config.toml
head_dim = 32
norm_place = "pre"
positions = "learned"
Each number is 500 + 40 x the weight over its row's rms, rounded and kept within 0 to 999. Layers, rows and columns count from 0. Numbers have three digits each. The size before them is the row's rms in percent of the matrix's.

# layer 3 MLP down (transposed), 256x96, rms 0.0719, rows 141-174, columns 0-95
077:522478483493502524538523420454581487537542518502474483396450498471572473565571479551505444501441502485488513471450469454522493487549511524537529590480484521504595487567502441492524524519506490523496407502578490559489500465419505462475497559482533518524484499518465471547430479514453551489
081:458536610481516416527476513541505497471513413487499499491508514579430465539503531508445540530547483459423471473512503479419469433496552479537512553584518469533456489500507514470470468493549526555536503553522468511518427569482466511539488490394514553483545495514496511443480499550510450501
102:508527587524478530490535546544525467473489559471537416467518531521478511482487570492544534487467492411502545548455511507406513459465533589536433438554551466522490498561532447503436533466484525484426553485514463545470518467511475497483471510505476533450527494492567446425503479476540551549
130:439511496446508514484491436468478483474501532428496521488432525480571517507512548475515468465531463519577537559463469525545414467473516484529470522448519526535468558566465473464460512508456551538479592549572498543490505465534483432438530531534507579502560491528465518558432502527416495491
102:558412556550550379549468531489470532482537572440505480449538528476456523477573469496376487541511531504456456473530489502502554499501482460525432528590477525507540519513512529565493500461516574495493463480529533500444546516489455502510469542532485499425492522463511494482476530543500459518
121:506574494534444518513511469452488457506531516538572518475527505520508462500520522501525561434537472495518504520506480515507479410456585580521458504467537541527409510535436542558535425471493487498473545498449504515510482507580487521446555504441480489488509556484532543418473432565412538481
075:424466514486475575516462506493580542407508518496487467419464503521483524564476506491496533485399511513513503463439486443439495525531488504486494527560518492490568488525455487588520557458497512526519467537528521536484408493471485548529503511476534505513408473577515546422485523445546512441
085:553474526455542520574479479454441471506489497441495583490489549455483507486484480523456544496499536572484427509516505499494489581480541440552464498435574492502566473499444476522573521490452486511503488487573445553476451401495570496508535513544465478427503553515490491460511455535445565522
088:451504506515494461504552441554539434492455493555495519552455440534499492489465540384509553514557439544484473486507467448392460544541455478486480485556485503558512529505457536512477505519529537506474519501497481469544434456567531523584497521473470475514516520500454623467462484505488445533
090:529487557448473502498496500527536402562499548433488508458551495499524478462472482523481497525524459454438518466415503461456519506506489466510526568508563425530535620512550465463438557459456537475624513512527519491467552475531484511485483471507490531528483522416537483477487529522492528438
098:457542512443416553535505494538507448510495504449455484465544483478507500408495481554444492551590512528547545483524517463543510564498492505473549521478508517418581478462453442535527428471532537469510530475538485490504527492413506486473478525561462477481538514473607501532527492504449519413
112:457404545429529458524514428541474510528483483485474540417481523409534505576525481541468470467474488508532543479499468509488508400563573527509530449606499517496517436489556524525438538522514530548490486451522482452479438467505487498493544450513513512568486519524549484555460541453512510498
094:522508538488580412598464489550507454524466417496472456541532485491430470488504517497480505564470420468490467511520485438445472605484540510536523418498509483510468480483535470593512513525485520515559444531508480442486486502540511435500485523532492550419547504525506578521495454463503530515
103:495479586502503576560459499541526500484511500495519520465482492468473485463486479461420474541485461540521555434505519568531488573463562494415480462439481500472534463533563562504580438434516465480508458483421491477480563491484555491500552539541485493485550452502437575504555520511464488449
110:546542477491536470538502539480510486526473533525559499438491455458468558474538501531481550576448473517505585524511533530513444549482453508438490532452456440526508549531423508508488399538482542566528443491451447528521515406553461512514466531448461539494504503491562477462456513537486481414
100:513466491544438573519542568447448500474417460528466493513494533493515532532494554490498531531494543468530480434481511546541535478480611497494562469484530522548478520547435481484509476476546430430479517415539476466470550443472537478484473532483566523433549459558480439534547492518517499438
138:398427495458517451493541499516472537467494500486504490489543539461460494534528509531511486467497505518508484508506474472524498460608536537435470493616551511479541522486481444477419463517546468629470484522475534487465388503494526521511576502477529486562436521524527482469528477461531480532
089:453462492576426563468517492469508524510508506509537559530498509508509492495503453499554581475482551441507471552533497480473453518520495470423560477498488450448502485507516430443456460455564476483601425515453512458481594466587568475493456533521544562533440489497489523491470471481491541497
091:584499565508530486541476469505496429589538516487512539467468462525479501470522519450470523492484500454550471425489420486531433512481506478437479573486517520437530518434485459552530546448497524443537472586579538491508495530521466522492510555411486486611519543499473461484513483524499544509
085:481510543504529518567508456465505494512529520536469508484519614522455530468454527480474501523435456476496470510458539531505439502564500485547502483650495480530510482549492496468489498448520472571490513550487444497505441468466543491527463470462443512514519418403495569470450504556480454570
118:435560516460450510477529490496520501521451494525422489443539509513470534435470414505511517501564545467444487514473497505410503543479537537492534501505579489498512410502483554418479555483517508499562494530548585473478568421476490407455502516477494522523523535532483554537544503462526562523
099:432507540555487552493500469469477496506488564473490514519532518544472460499484448513499513536552493477544491467472537477496518396501518560498506551479463481514414435469487415477585586478583476555521472528552483482495569461532471483430495496513473466575533499540501483465523502454482621489
066:507455501491393504567452590545502500541544564486490482471473542487480453486449444479464459492457478574473464528511503456506506537490500499574436527419491485452465537502550481466477451529478550492538452522558495572451465531557516553487456551478600525430508502475532516484451512494526474536
094:435543561543557492455579560507493465557609502493532412516551494536480558482451500494472538552450488447455513452476487435482456484473504475501535503474427534441487457512530572496521525427492529455501507474445478564533585497525473507533505532547453522485500483462531454459447486510530539521
136:505529472500497488428539484521464442492572465504514514597478537482529478552464512495542591414452503538472599438495502508517417436509520502507449504495535497482543546449493528511451436546509549492523546549508440464487487456495526550473560539517479408500479537443445496508529522458520552528
093:519465477496564532446529483520425471457531396505503484505493463511465538471480527495435483513475554465498514469455571463510573533454535498500558450488458507521490559522490495525432582509510482533455518514520466534560512461563566451465501464580487633530464488473482501524501415515490532496
065:412473519521505493458474524499514521562546494518484532488475577452479507483432468509490536478474469413448491503521550482471443446500523462527542516609532480517491558471469476528568533497461512485587488573523459480542506476531464471520434477394466528435529451464479577490496521552548507478
083:523509506526421484487536489508457497469468483574512453550522493514534495509536515459508525559473512518473572488518493453441491495542477545475501517456496550490418422531522500477493443475574495491570521547496506468445552517489567432428479501475519549527497449496399578495508483533475564381
096:497497636562458523511543482481512474476535510437496451513471497411531485558511501510443530492456456593517470450479517513589508564491544414486493528486551504442489514511461441549468558463462548457494497504474504463526492517485532487506482496514475429506485463413499548516503566484520574529
096:504484539503462478492456482514562579516540488484519445410575560535503500493539523512496478450627566462441473435484463525479504572469502521489533471525447478502430484498496488521565521559477508527520549496509508479462518437550539459542487450502523495411501526505589472529489489459490423466
092:521534446532485547439531469534534515472527461469484482516544497569530533478559520521540504447586532466460543518540561421477467458464510508433507537425543432547509465538457470456478477534487501522513501570488508505553465529518484566496490456419470482597414497447516444500513497479498502423
108:560545475478423549482508525464471572457484510424469500510525576432475473551482441508446500490508564610474495524537549446468538495466520588471523473457402497508481454489533532545496523476506461540497506506503460546509476489470487441498529493565509487488518486508510503479562508562485512379
075:504507495519514526569508499547447412532553522505482544471560513498441466519484504441454551480559440481462498508514503432528429438508534499484472525495462508466507596531499478527488575467497478527518487514523476524550498444493468488510462501595474421493573464448610547496478424504564489520
126:547444457530494530605479503491527543511473498390528496462486492526483474522504498508491529519553478497450556551504466575501473471523480500501552561540462535543563490452500503477550427541489487491391506416522562490519520511420510458498539517547480457524483494490487483488422437511541457583
# layer 3 MLP up, 256x96, rms 0.111, rows 142-175, columns 0-95
078:512502442523570497496502451525490502507448485468553530499490462453459575567503545554542520516471476438506533451527514599433507409489576483482570494525500512494578470537478484473517528461550520544473483508455478483459547547449418507469522557527444509498488560496470431540515545425476465492
109:508523479470457452506570510561536534583473519487492489492509520474540454437504539589492422544502444510485468510457449460552520500515562422523499511520557543382540518487489506525462512534547503490532608527537483500494473509463488527442465462488487444538444490501430452476589510472502508477
117:462479484508469473478481544486480469417478573384558537454474518469539469514582546515500557502481470474502460557537491536525482467466521476527549444456549525533550501496518512548549453434589466479474519473553503610508483486484457550457492452516492489559517549543501491495570521488474458556
109:502570512441468548444504457518488517490470477525495511584507425484467461498510567580434489576510485502496462556487473520551381492545525521556484539499481516499634499476482541450472433577511531457453508473497502497482478547492493487508477482516448465510454518530539450544566479464508515534
116:472555512447518519433547497494533508434452471487532494519482425487476447495517534526436525516513531461535517554415499578558496505524534514470516484468521508565495515590486439553450404515425474493530476434504504523509464501441509573543492493527538491545582571551504488573513448505498478482
093:466484504433526481500482415540515543476517607445590536529487485449485524546480467540479466474487444465437523512585449515453494476463544462533553499464574516440564591489505540545512486560483492452471464454476519473493449497511493415530526486486495474522480563504551499479452544464471502540
088:519526448447518474406528535493509595527497458499490524530515488462492509491475522562508569419520456481505486478408486493499486479550487603467574463540513485497457520518446549521509533505477488439521532460428500513579506440456539499436598529519531462528539499537554493519503433511555504496
080:522479521496489477501526465506510557515496513500504547567513450479494529454513594535430485469545470459475506487613467440486521500539523536443532532477501504527490473523446538478509453505512454511583542486489539419429531543527486497526544459537462459571447539499497484410508590459570431518
093:474485451508542505507469532530532467437505502504530501469415474533455384484560448488492444521399497499497487549474477516557472536505501486449580434488502517475471529562589468528523532470487550502491503612518488463467491542410551501525538528538453506486533479498445503474566493494506442510
097:478522502468497577536545560495509531423507550501493510552545481506463481483503525543485462468438446446426521524505446563591503527481484525532463506493630496473491558466461428502573490573505532479510499476490519489453482486471479472510508502476485479620409520429472528509529511474522493496
080:526392474501431464468537567510469527455449495431531524487484454528468442461533486500478513520493492546486467507510466497531511448520477529576504527544520610505478450479524452522502496493522487511492490491471543499444515512490475510566513541548446470535436622466566402466431502526518496551
103:493566486515473451492486486526532507579517510499575512558493427509498445504581446440416539533472484482507479542582479529449422556513503555584595421481492528463516446426541444591499470486457514440461477472475524484505516511481526489512506460542489473504508505546470515482501502480487462498
104:506573493481507500506444517552509591440505482518483440550543477547566452477488503535431472430486454446427540539480487519534451541540489466469527521433583460538514495464474467519486446576410484523538430458523499548466545513497474540511493539541485501555498529462572492466457485499480550467
118:493493461439481443452525566526505490430468515476565551474513486477449475548520550569474565461397467485506481549594495478478523400505463440425495478446510490589544532542529506530488474499472487495485530466467483517501505598488444524521546512495512500519501505450539499525480543470433513559
095:481487493465577441483452475536516531484459511457482477570500433548572427461509504503504477470488463506498490568494516503475424563517523508485550513386500502504458460523509511483472432526484521500563517510436470440538479532477509512524636415518564464540496530553491483478466489493458559481
123:482483445495531499472547515536506540549481499441494464478485473517517424510523443532457481490448479608431528504456450510499544483514490487497525500528537504460515526454494513486447453529568526526520506478505514497477465528493520561571562482555449455566484570424595480441469472491570450603
106:515537494498586458425472474547565522425472503533448499504438515493493501577602501558454484506533506456405497431509471517545497475467508467479559432472514564542519559498472549469520460576446472546492604519492495456502536557517536502520514524512452498512508496519547520480451498473471539487
085:492506489528568566429555485507475487448421438400493503555502481520392470515479518526462583512494497511526475510528473517483434497520475506479545503482518551494552478456499510579467519554487477432442453470501489484522495525509471542594433581474519517490532582542522515481547459490462462506
081:601484428452458514491496452469548575453492510538426510471471495488575467436517509493470475503450453513506472503506531478534509542506557469549531488514550512517495514485514498474494465488487451518493510528459473593414511536460497510490615496531458478556446499378530430552481519521540473488
111:493566486462460463462537497503505483498415464457425581484490453542568502500469585536501512506519590537497519565461521487464454519505413504480558530469497548578573509554525506463472473442470460462498455481531518563483550478509497549515609515498499420496525517489463474531480513504470517536
099:547483468491577519513456532522488532529484466509501582508428549546506467480507467543456555525485520444523577544561476461564475467450504536514530442542451510482435495429474504559482533475561421484515546463505516477423474531521496449550515586445513438531512543429444514482510490506442496520
084:486484464508516500492575460516534481523508512531474530489459493449493560523493537537512430539496556515446529500572462541468509474442584539490499446494528518461502539446450531513484397575517523481487520540545464514521509509492432514545523536534421482533472483372470463543483476410518504577
099:469601488543456451466540531496469494463457480475463530493471437499462468575515495478402551516495439558477456508503536529465508538500496477550519581479566557474537577448468482496535540548571440516518500543450550549476518575556512468518458503552511502531484503468535469524486449465482455555
130:521522514508540476516493484481533499438415586524513489467480457492521431504494454474500456483499489490469602562593513574488464534506530540506501487472493477492443463426539487486485517489417499487528448538538476519438514576445524531481511485586492503488556556572458421522539535459535442514
103:504526466560499510506472519483583554420494523541486530514449433510532468540508570476562515494501519501485548528463494510484453432559508511641500443500459483517477522516537505493492427455463503563588473468477503496499561596454523465505534498522495430507485440464500453501436485486562507523
077:535447474501485396471523581537533481485512478374494484491521464499473459403548538534513540568517517534499503535518440534513506499487447485530511463485536481484440572474572454567507486484451440478463502550499539565520514494460435499587522554540474478511522489450515501426486500508484507456
090:532476419515534549509467445565518501481422502492521527475480464467527469619554481534514438509474527445526495475546482540440490503527531505530552450459532480498537521482497467544496506485448430454438450511502490568533497503517559457532562517564470505570563480535497505501498568442462467593
099:567467472431578534521480463543491592530512488530501512406536499409511502447482526516507447533453547455451531484480516507431472431466461575471530497528447540534469511462492480494480466496506564547462532512480506545506488508449460519544580566496431471476551526443497464549512442533529516529
108:505459519466524430467512563496614526523460451539485500463527482441473484464541578554477505560488497564486520552542495446538505486467518562479474493514608500423503568506490504537450537449507487449485555444467477461471482560438513496487545438501528445486518494519433530469543453477456539500
099:500521441427466503475492553502518538426457506513543516468487513432471477541508504473498504444458540518533474670540550537504543471511497514527492542464521476492453515405570507546420500507491509479464514456507468517459453564535540494524486572482576511474472542513525465514487455504467447553
107:527527482462437511480537485469459489490401505445637493562483528495534453503500511466481556457518550483465410482487499520446449558446472556487609499470500523520529456534526498552487451502527460540540493504462434544494494491467486553485567521553530460538530507507452490505545434471482500462
087:527530470457428525483511597431547554485506446501562501485475507419509516502486530495513456489488489479504506594443492514554511513520522578505488420528532487555444475492497528498497464536442507446534520412460527540508538520462495485491531476467517512513487528429590451608454576522493500492
109:554525461444454400492576581508490503571500456518511448529468560486534404516489484494431481514479497516495533509538470521471500512488543462447472527455543485527466502478492503501462452511537516554470467450516532526549556536476557535521529532452477452503481513453556472576421524452510461608
111:499518426509517538492533458547571494587478505497520483546518462388579463529446531518550431491561495470452522481523512504432485552496518531540520416485514460446481529487453491523452490473545450465513485532473482565524528493442508477536599459579475471539534518529505465504481448481469453541